Part of a small language model's weights: width 96, capped logits.
Each number is 500 + 25 x the weight over its row's rms, rounded and kept within 0 to 999. Layers, rows and columns count from 0. Numbers have three digits each. The size before them is the row's rms in percent of the matrix's.

# layer 12 MLP up, 384x96, rms 0.0604, rows 254-268, columns 0-95
086:500491460489507499478490485511491485472488533471497496460517531483463484538464465477509532487468507497550481486513475520476508493493520455480532467549518512540531511496486532475533492528456558499496524507516526546508503521532432491522513492487520498503523508505521500526520488487514529555
117:507508497466552510463483539522498494501545480477515499493462485564550455517497504474507515495520513438466497461513492498480520525451544526453524520513517504495452523494506488519487488471449518505510476500518521484453515530471491511517491535468497497507523479473501472520479509500480503500
091:500468485519509497438546536480513508489516526493473490496457492527502483521478482463464503467479459472532458487519466527477517458473502541476493521467500505512500521505529503489503502512491516530525440486507502484498485514483513474525474548551540510520481489486490478487492533522531512557
096:466496540482521463518502478510514474520555473491517519488480510542510478517486507494513544472498506491528555468520531500505499487533488505505482491509566516502548497528466481493496478496506517567541470511517515499462463467477457464513507548508478506493537483511499487518507493505551492491
105:487544509516503524475499519513557520509465487487491445487475465462499482478509469467539529493515532465485488533494488481519514530472513504494478499491575461485509541514532494510534501519486503517504466479495513538476479516506474473455505542496505520505514510535482547480468499449504507501
104:507486510504558503466484533532470465463493462483495491495496485504510492438509492460496502520460505448533491517491510526501489474547532470496447499464515506515505502500514503455523500473508510490531479475530516463517475451466496453514452529500483505458496496479491486495534490507491546506
101:504452525523510468493516489504501508510505506484488483504497456531522514480514480512512511466476441482499481475492466490515541511513478554458498495521476489446498487555522549519476502441509485503504479465503512503538484473498467491508474493473498511475558559496498475501508505480478548475
098:510533537526520524461504516529486450498508510533512488482514507494519484536508456486486523531495513516527493519501468496502539466488503508508476485475528517483495549487480516544531487458478497495519445478527519506524473488487464551554443487545516519487516502493540508462497488478478535516
120:503495450480522508477501530537524518472509476515510492519499454471504514465477492469542553500506495533475483507513493495499512483547509472529481553492491490517481541494508483539500520493476487542530501535507472542470547499499485472431488476522484505494535503475519511517540493464476540509
101:505497513472482495443496481491480492520521520507511520486496491536481512538475457504500488459485449497512546521515479491488473529552539518484536449521518494493498496492493437532512509493448499494469487515490492493474508502484537520522451531510467457489539550489483521541485485517523511486
100:488476465480504436494534460514517451554454512473494508470519423525538472505504495467499484510461522546521502509483492499493511523504524531487482521483503509479509514522515497481511509470504543507511501482496549512466515529497486509450498530507511504528496477500496473509520477520453453492
100:499449461458494500491571519489540459449526506500550510511476473476487514480451469490503477481533500502475530506493494498490499441503495491480505506472507481460500509500507498500489526485524503544530493481510494532475499463485508509471458505484467475486511498537547479496527449476524519501
082:482544491522541503467493509499511487487495479491494516519482510448535527578535499504521527515481498467478475490488500463516498532507524466478521488541551453470463501494474476507534494520485480501516479473494505522503536506517509488488488503550525471517511504490497515478556554528464490481
100:472470487471489527488492522505495512460561479453498475508505456535551469501536502455514541484488526482524482503511497486533551496526496508483483498505510500507508489498533490462486467478472459470480517508506531538482541488503465464511465471487467493497498530504519561506487507503545519504
108:462502477504553498463482551513497451497506511530441483497521512510517487480501498485476493526510470487493483500480476441497530503516536513488482491485508451469498502480487474475513485497483523491519482470504521532500491513495460494472485508544546449482540466445529508506543517455493481502
# layer 12 MLP down (transposed), 384x96, rms 0.0615, rows 254-267, columns 0-95
085:515526535480464479513524537471512542531521512522524485472501486511467502464512477455517447502504512496483512518477519506492518522530457479496480482461498498528490510508523514490487547474458483526532504504505542487486530541506501478461490538512455451491538481461470532518498526492448498498
118:505500526531540501491494477497522497502465479540487496453546454511459503483491498517525575546487497463542500481508504513471539465500492475523468493477502502464506525497502461494516485512517505522478545478440520499508504529513505498491558466487551514483509525504497476513475484478510525493
101:515501537517474493503493482494523505519484473517479535480529478501458520471482530540501469502502496509479442508550501494485482546531469510511513498517500473541472515469506527499513474453499477513482530498516487525543497446481485511465511506470468481557531508523533493563515530488477502474
096:457459472537495509532456521531477507508562447527506478493477515482493524467456489505486535512535476523536477498504478499522512516500470501493521500483481519514495480536508512463489487471508540458488453454516502508494469541506515520509509479495506505528462485507494481538469448501516540514
101:484458488505537470514553463498455498505528483506491548491499537535484527509502515508446488481491466522504503438506473518465487488519491493518512509505466502506500474480482538477456524485504508481518506532488484466536491481518483505534479430504531494477475463491511507519538493550468509498
103:541480486525504485524505526480523539512539475509483485488532493507485509541516486526472538527534534497526480477465522524467497556456520501492494483535510501514536519478523522512524476462496510522512485424463501480465434508518496514525501500532527519474469505496473495513514480516497536506
099:488479478527454538491473518492496572506481528476448488490478488474489500485476501535513518528482493514467553525532456499495516534494508486473471449512475500515499533519509556486494478508502495507510477486497541491499474505517477539473492482442527513537519495494516465486487477542526482477
096:504496459471470485540492487478500566527527481457481511485433495500523481468490541508512487466504493465453493495470516487485456537538496467495500528512474480489494484512513498482490510549505515499504533534489498489482525492520528449472543519462487494504485484505458475543502511520533489483
117:449521499514475493522485512471516538467505513489510451480460466476528540473469506465509549454507526491454520494516498497492507536510554534545470476535507530522494516513456507505501485503514509513525478489530519526500496521486471517496510505480472497521528517483548520491494507495552448483
101:505513495505529505525500532509522499498481486509474516521479519464515493475543501482531499530506531536480445473467518512503530462488477469524454548459521499503522504538518566480486495519518503504530499486498525507502507477535467487484545465495525514530474457514503467486502544460451509522
096:523524477520467543495477506528529503482525492526506501477510551490453511446480521444478508540462515474516517501507518523553516540519524470505516516537545525532463530496499482506484518509498480481470551503498496499490486461494507492500502507524468507478461508474479459522475516506523483544
095:484495523480518451480518492506486492496488482495460494496474479483507523488517490481514485506515518515467505548505480531519482491508444489465503521486475478507506472502527518504473498472608500503499464504544516522482487509474499532456492524559479561508509485530513509506487500500543469475
085:508485454478503516521534513513489527472521443465520490484486507544416485476469505511514517492502515552485501491507518527512499496520492515484486544469467519526524458512495480521511508478480537529443510510509499479501446515490516490532518511477484519482460528528484494525484450524519518505
106:493528515501503509478453529505491532489502500556534557527499471498492501473509508508479551498516532476480503488516522502485522541530471490517483475480545528497463523513510510516491515508497527489486503488498481439527502473527493498437485524492493455507512550496451515519521498544531497450